{"vocab_size": 16384, "beta1": 0.95, "max_steps": 3707}
Each number is 128 + 32 x the weight over its row's rms, rounded and kept within 0 to 255. Layers, rows and columns count from 0. The size above them is the row's rms in percent of the matrix's.

# layer 2 MLP gate, 1024x512, rms 0.119, rows 450-498, columns 0-63
size [ 89  93  99  97 106  98 104 111 102 106 100 101  95  93 106 102  95  87 102 115  92  95 100 104  97  99 108  95 100 103  92 104 100  88 104 104  97  98 114  98 109  90 109 100  99 100 100 106 111]
[[179 147 122 126 162 105 127 185 162 135 127 135 136 161 176 118 141 174 146 173 149 122  90 117 108 111 122 160 142 119 202 126  61  73  92 120 203 123 129 109 141  59 142 112 133 188  91 124 153 142 113 161 163  87 141 157 100 119  94 132  97 160 153 136]
 [156 148 190 118 107 139  95 125  36 177  99 128 184 142 126  57 140  85 149 165 154 105  95 162 153 178 133 204 163  67 134 106 132 121 111 104 156 167 121 165 138 127 103 144  85 121 105 134 125  53 145 150 177 150  83 142 123  95 138 162 129 176 126 109]
 [113 219 209  88 124 144   4 137  99 140 131 123 164 154 103 142 151 127 114  92  94 102 126 108  94  92  88  87 118 166 161 116 133 122  44 128 149 127 128 110 137 124 167 112  85 112 126 130 120  97  61 100 117 112 128 128 118 157  81  91 122  83 146 159]
 [167 138  97  91  55  96 121 103 184 166 149 179 146 111 128 152 157 122 101 174 105  88 137  84 222  93 157 123 180 182 146 161 132 102 146 156 120 117 144 138 137 152 161 109 112 122 104 149 106  85 147 134 110  59 152 123  94 113 128 140 120  65  78 135]
 [150  64 125 182 108 110 107  79 126 142 160  76 182 150  99  97 109 107  74 139 130  80 127 176 154 184 100 153 165 149 152 118 145 162 200 167 137 109 146 165  85 117 157 124 121 107 138 107 209 137 117 120 120  76 137 113 156 163 141  78 194 110 115  88]
 [137 120 126 121 171 164 116  81  84 166 171  97 124  85 160 162  92 188 106 130 134 168 150 140 113  72 153 120 189 141 145 114  75 179 107 162 114 100 113 117 154 112  95 101 148 187 157 136  89 117 149  64 178 167 115 125 145 149 119  79 143  65 155 104]
 [ 92 137 120 155 198 171 168 167 112 129 108 130  64 134 101 125  88 187 167 157 120 133 148  61 121  73 124 106  87  78 151 101  60  88 106 146 121 200  45 146 195  85 133 111 107 113 198 132 120 105 224 162 119  90 201  80  96  89 152 131 123 152 118  55]
 [100 161 123 166 104 156 142 161 125 127 130 155 161 119 115 119 186 107  71 130 104  81  89 133 193 125 120 108  99 124 109 136 137 117 166 133  90 134 112  99 136 149 110 117 147 135 113 124 156 147  73  90 140 102 193 100 103 125  81 124 156 112 145 193]
 [135 101 156 159  85 133 148 112 161 104 105 173 125 147 121 195 100 158 191 141  72 148 133 120  93 149 132  66 112 138 130 130  84  96 135 114  98 124 175 110 109 159 161 169 124 181 161 188 121 124 160 165 135 128 139 130 188  87 180  68 132 164  97 131]
 [181 193 109 206 175 101 116 118  53 138  71 161  75 137 108 161  89 184 118 152 115  94  87 186 118 151 129  97 158 116 159 121 143 151 135 142 103 161 152  80 103 204 115  95  34  94 121 148 113  62  84 206 150 124  82 100 167 140  97 140 116 142 115 147]
 [142 135  89 107 158  87 139 136 124 151 108 160 109 104 164  95 154 147 145 149 113 108 142  93  90  88 183  59 126 160  36 142  76  42 187 176 100 121 114 135 154 159 120 127 171 120 124 121 147  89  88 193  82 176 132 194 139 134 123 130 133 151  84 157]
 [129  73 214 148 137 138 139  98  72 137 138 123  75 119 165 142 166 156  99  92 168 140  77 124 136 104 119 148  88  74 159 165 223 127 104 127 104 148 163 102 176  81 101  92 165  84 164 101 157 156 158 117 142  99  83 114 146 163 119 124 130 140  89  95]
 [ 77 120 159 122 132 135 178  86 141 139 130 115 158  81 128 116 123 124 152 165 140 124 115 133  94  92 163 154  92 161  72 132 162 175  89 121  63 135 116 140 128  81 120 175 129  92  80 110 141 148 119 113 105 139 110 149 132  61  78 116 141 115 134 143]
 [ 81 162 102 104 149 187 176  92 136 168 137 108 142 179  88 187 133 120 137  92  91  78 171 158 145 146 177  63 158 121 149 100 100 180 162  84  79  79  63 117  89 139 108 169 113 147 125 101 109 181  61 163 136 148 128  93 143 118  98 115 146 217 137  93]
 [108 167 178 201 185 120 150 131  91 116 125  81 110 143 156 101 150 116 190 113 109  86 148 104 154 195 112 161 151 155 131 136 143 124  85  86 132 112  88  76 101 155  81 144 133 122 129 145 168 188 150  93  65 109 143 187  66 100 129 104 122 103  94 153]
 [137 137 143 162 140 130 137 108 149 191 103 146 152 112 157 111  83 114 117 200 120  83 130 131  73 125 113 155 140 124 152 120 148  86 120  88 103  80 136 128 142 136 176 155 146 159 129 102  79 132 138 131 104 130 147 114  95 137 163 112 136 123  79 111]
 [167  95 166  75 139  96 120 117 169 121 246 135 169 179 133  97 125 104 127 175 147  94 102 130 151  89 130 162 150  97 169 143 101 133 201 175 184  87 161 122 156 141 167  91  90 134  91 131 116 143 133 134  89 117 131 114 147 156  98 184 104 107 109 110]
 [ 80 101  98 166 125  75 156 153  96 112 169 130 131 123 107 150 143 198 143  87  65 125 114 109  71 150 159 155 102  75 121 173  97 132 127  41 109 131  82 134 137 160 124 146 105 174 130 119 175  97  54 127 112 104 157 146 126 148 127 127 163 141 169 186]
 [135 120 173 109 114 146 161 166 138 144 190  46  89 167 161  78 124 140 100 152 179 192  89 125 119 123 171  86  97 111 104  93  89 124 132 145 138 138  94 150 104 104 120 170 127 142  55 149 181 116 202  78 119 142 115  63  92 142 157 172  74 106 107 152]
 [ 46 127  93 151 175 144 120 125 150 113 122 161 145 105  79 152 129  97  63 117  52 146 124 158 146 177 119 102 143  95 103 156  76  91 110 130 140  94 168  89 105 155  95  89 121  72 101 128 146  85 151 104 144 131  82 120 126 132 132 172 101 130 135  75]
 [175  83 132 160 153 129 112 152 108  76 115 114 105  98  64 102 138 238  98  93 106 123 144 127  75 136 158 131 162  95 108 137 147 122 155 186 128 189 101 163 129 132  91  93 152 147 124 115 169 145 132 138 143 105 143 155 127 134 160 168 167 132  94 155]
 [ 99  80 114 164 158 169  93  74 166  88 152 137 132 176  73 141 129 105 170 169  96 110 117 165 111 141 117 133 140 158  49 107 130 134 180 109 181 131  80  81 166 156 191 163  94 139 133 141 144 199 132  92 145 114 118 132 147 135  98  84 142 164 134 126]
 [ 84 135  46 171 156 156 128 119 161 121 166 147 105 107 134  98 136 146 134 129 134 138 129 118  76 135 131 137 119  85  50 115 101  98  91  94 159 144 100 110 135 159 129  91  77 146 190 106  95 102 106 143  81 147 113 181 170 166  76 150 114 192 117 151]
 [123 125  82 126 139 196 111 163 126 111  97 149 100 135 137 132  31 155 133 158 134 155 144 117  73 140 117 119 101  99  75 164 159 128 148 133 125 160 123 169 135 128 133 149 116 129  96 120 114  43 121 151  90 148 132 101 142 152 114 155 147  68 177 136]
 [132 143 171 125 117  83 153 152 176 146 138 143 143 156 158 114 165  99 153  99 178 152 103 163  72 149  98 135 141 136 114 157 147 133 102 192 131 122 123 164 210 113 124  81  88  98 129 108  73 127  91 125 158 187 130 125  99 159 140 170 123 102 188 109]
 [116 101 108 151 160  89 123 138 122 156 124 103  78 170 130 128 159 134 130 141 110 154 132 158 146 152 165 171 143 112 158 128 136 108  89 163  97 146 103  77 107 159 141  69  61 147 128 151 131 144 104 149 102 130 100 159 120 107 128 103 138 122 172 137]
 [119 145 115 157 125 113 132 120 126 113 161 137  61 102 124 162 108 104 127 116  78  68  52 120 160 219  99 152 124 107 132  94 180 179 127  95 103 137 103 106 121 132 122 147 116 148 135 205 142 110  84  73 188 133 132 126 163 157 145 172  96 157 169 172]
 [154 116 146 143 116 113 133 170 159 175 131 123 141 147  94 105 120 184 136 133 105 123 175 116 155 134 100 182 145  72 111  83 173 159  83 107 102 171  64  97 130 153  52 175 114 120 190 116  87 110  99 165  75 132  76 153 149  88 119  72 174 131 119 121]
 [179 113 148 102 124 157 139 150 126 119 133 100 183  69 133 157  99  39 129  76 149 118 111 145  91 112  69 148 130 129 122 107 147 143 112  97 126 107 114 151  93 171  81 101 109 145 115  92 126 123 116 147 137 130 113 101 203  85 160 146 140  65  98 176]
 [ 67 122 113 213 175  80 135  93 134 158 161 139 128 113 108 148 100 171 116 113 114 146 111  91 151 156  94 123 120 161 111  90 125 161 146 108 158 156 149 138 125 125 153 126 131 100 130  81 169 112 120 124 159 135 227 123 134 104 144 175 124 148 151 109]
 [127 101  90  82 168 115  64 130  61 187 118 156 164 126  98 140 102 157 157  98 140 146 121 127 102 128  61 118  84  93 148  95 162 120  87 100 146  92 150 145  63 150 173  76 162 166 100 176 146  74 125 108 153  69 103 139  94 139 150 177 128 111 102 189]
 [150 120 138 163 103 138 131 133 152 174  93  80 119  97 172  57 160 114 104  87 124 111 131 172 180 150 122 112 185 126 198 182 110 192 104 132 182 139 129 160 105 126 122 113  71  81 122 144 143  95 139 141 169 127 155 200  65  91 175 148 140 106  82 151]
 [145  98 105 106 163 181 122 147  99 112 105  68 119 119 132 111 164 116 160 124 162 165  99 166  88 114 143 148 116 155  73 124 118 144 180 104  65 101 181  97 154 132 103 158 132  82 115 145 126  73 152 119 118  94 124 116 139 150 142 148 102 126  78 129]
 [127  95 157 144 197 171 143 145 150 102  88  98 128 168 157 140  65 166 195 114 181 125 166  91 114 129  94 157  42 192  87 128 145 153 122 180 147 122 132 121 108 102 164 131 128 142 129 123 138 125 161 135  56 131 115 185 121 114 133 115 153  89  99 110]
 [119 128  55 128 148 169 120 127  89 153 141 104  73 121 135 132 146 129 154  98 103 184 125 146 109 129 103  82 129  94  61 103 111 126  56 145  89  64 102 133 136 104 127 119 180 114 129 116  91 132  92  56 143 102  62 123 148  93 160  95 138 149  62 107]
 [142 116  69 206 115 196 119 130 124  83 109 103 131 108 148 157 114  58  87 106 140 128 155 116  82 163 108 139 139  83  83 122  99 164 133 169 123 129 147 100 136 111  95 149  59 190 176 134 138 178 163 116 105 104  90  82 133 101 103 109 153 124 109 196]
 [149  87 214 132 168 143 107 130 105 107 147 139  86 144  91 105 173  83  97 140 161 173  85 156 140 102 131 195 105 205 133 128 118 189 132 184 153 106 126  81  95 177 139 129 137 165 142  85 161 133 203 140 111 111 179 133 135 156 162  93 139 163 168  42]
 [ 51 178 132 157 121  90  87 140  90 116 106 139  99  80 171 121 104  94  42 178 126 198 179 143  90 117 173  99  69 125 141 173 130 127 190 157 108 142 124  97 115 178 117 147 134 140 199 133 129 114 133  74 117 107 134 105 145 146  96 120 159  85 158 216]
 [ 55  75 105 137 128 181 150 139 127  43 109 118 130 118 144 129 144 114 127 117 127 113 137 101 127 146 108 140 116 109 130 142 136  97 128 161 172 139  99 146 104 144 109 130 111 162 133  75 140 103 122  94 134 166  85 134 144  98 156 135 131  89 142 126]
 [ 83 128  80 122 111 124 182 142 146 119 197 129  96 136  95  99  76 157  98  99 165 152 105  77 150 106  66 117 134 150 164 123 128  86  84 182 165 155 117 109 117 112 123 132 138  71 127 134  68 164 162 125 181 121 148 123 166 154 125 193 130  60 143 146]
 [105  94 150 174 148  95 172  98  79  84 109 127 158 121 107  89 154 116  83 136 163 106 138 141 148 149 128 151 204 138  69 118 180 157 151 132  74  81 141 168 144  95 203  74  81 136 116 102 157 135 110  95  92  98 130  36 179 152 147 133 145 130 147 133]
 [109 165 174 168 148  74 173 181 140 132  91 106  82 125 152 101 108 118  66 128 148  93  80 105 160 115 149 116 106 165 119 168 158 180  89  47 156 121 157 107  95 107 158 150 181  68 123  94 104 191 129 197 139 154  85 113  87 126 112 196  89  93  97 111]
 [149 112 171 152 142 148 141 121  85  74 102 132 171  96 169 151 128  84 121  93 107 146  49 102 160 121 151 183 139 117 144 124 134 118 183 132 119 132 114 129  97 167 165 146 143 134 123 129 120 127 159 130 142  95 159 182 207 103 141 122 137  48 134  82]
 [117  83 132  67 133  83 118 136 137 122 120 165  76  60 137 129 137  89 108  90 106  48 107 161 105 130 143 130  99 133  41 126 129 154 105 160 163  58  93 114 155 104 139  85 187 124 115 188 101 103 143  70 167 123 110 156 112 125  99 124 159 128  70  54]
 [132 130 121 134  94 153 184 146 139 131 144  80 145 111 182 149 129 117 195 116 109 198 152 102 158  88 136 126 103 134 137 105 135 152  85 147 142 108 138 227 170  99 170  95 150 137 148 172 181 158 124 145 146  75 124 141 119  93 211 100 103 130 113 192]
 [157  77 117 114 140 101 224 147 172 170  88 120 152 126 113 144  97 120 120 120 163 133  57 154 113 106  76 180  69 104 172  41 174 123 147 132 124 129 188 155 127 152 175  73 145 125 151 181 150 136 109  80 117  86  78 141 131 130 129 168 149 114 124  91]
 [108 145 117 148  87 121 116 100 148 145 101 144 121 131 124 141 169 132  26 103  92 140 167  89 131 126 102 160 119 138 208  86 178 134 137 145  89 155 123 124 110 170 175 163 119 110 152  91 146 212 131 116 101 201 118 122 127 121 154 114 138  81 100  99]
 [198  92 143  96  88 128 130 157 161 128 121 104 214 115  91  97 134 140 170  92  82 114  95 117 158 124  54  99 148  57 114 123 124 147 162 131 169 147 137 134 108 155  81 132 150 165 189  87 118 139 118 108 114 140 144 169 123  82 109 179 139 131  80 145]
 [152 110 101 137  98 139 113 155  86  55  83 115  87  99 141 120 157 156  77 139 138  71 165 140 189 103 159 159 179 170 101 152 142 172  79 172 145 220 157 180 164 130 146 135  79 146  97 159 237 154 172 102 132  96 114 160  82  82  86 111 154 149 137 121]]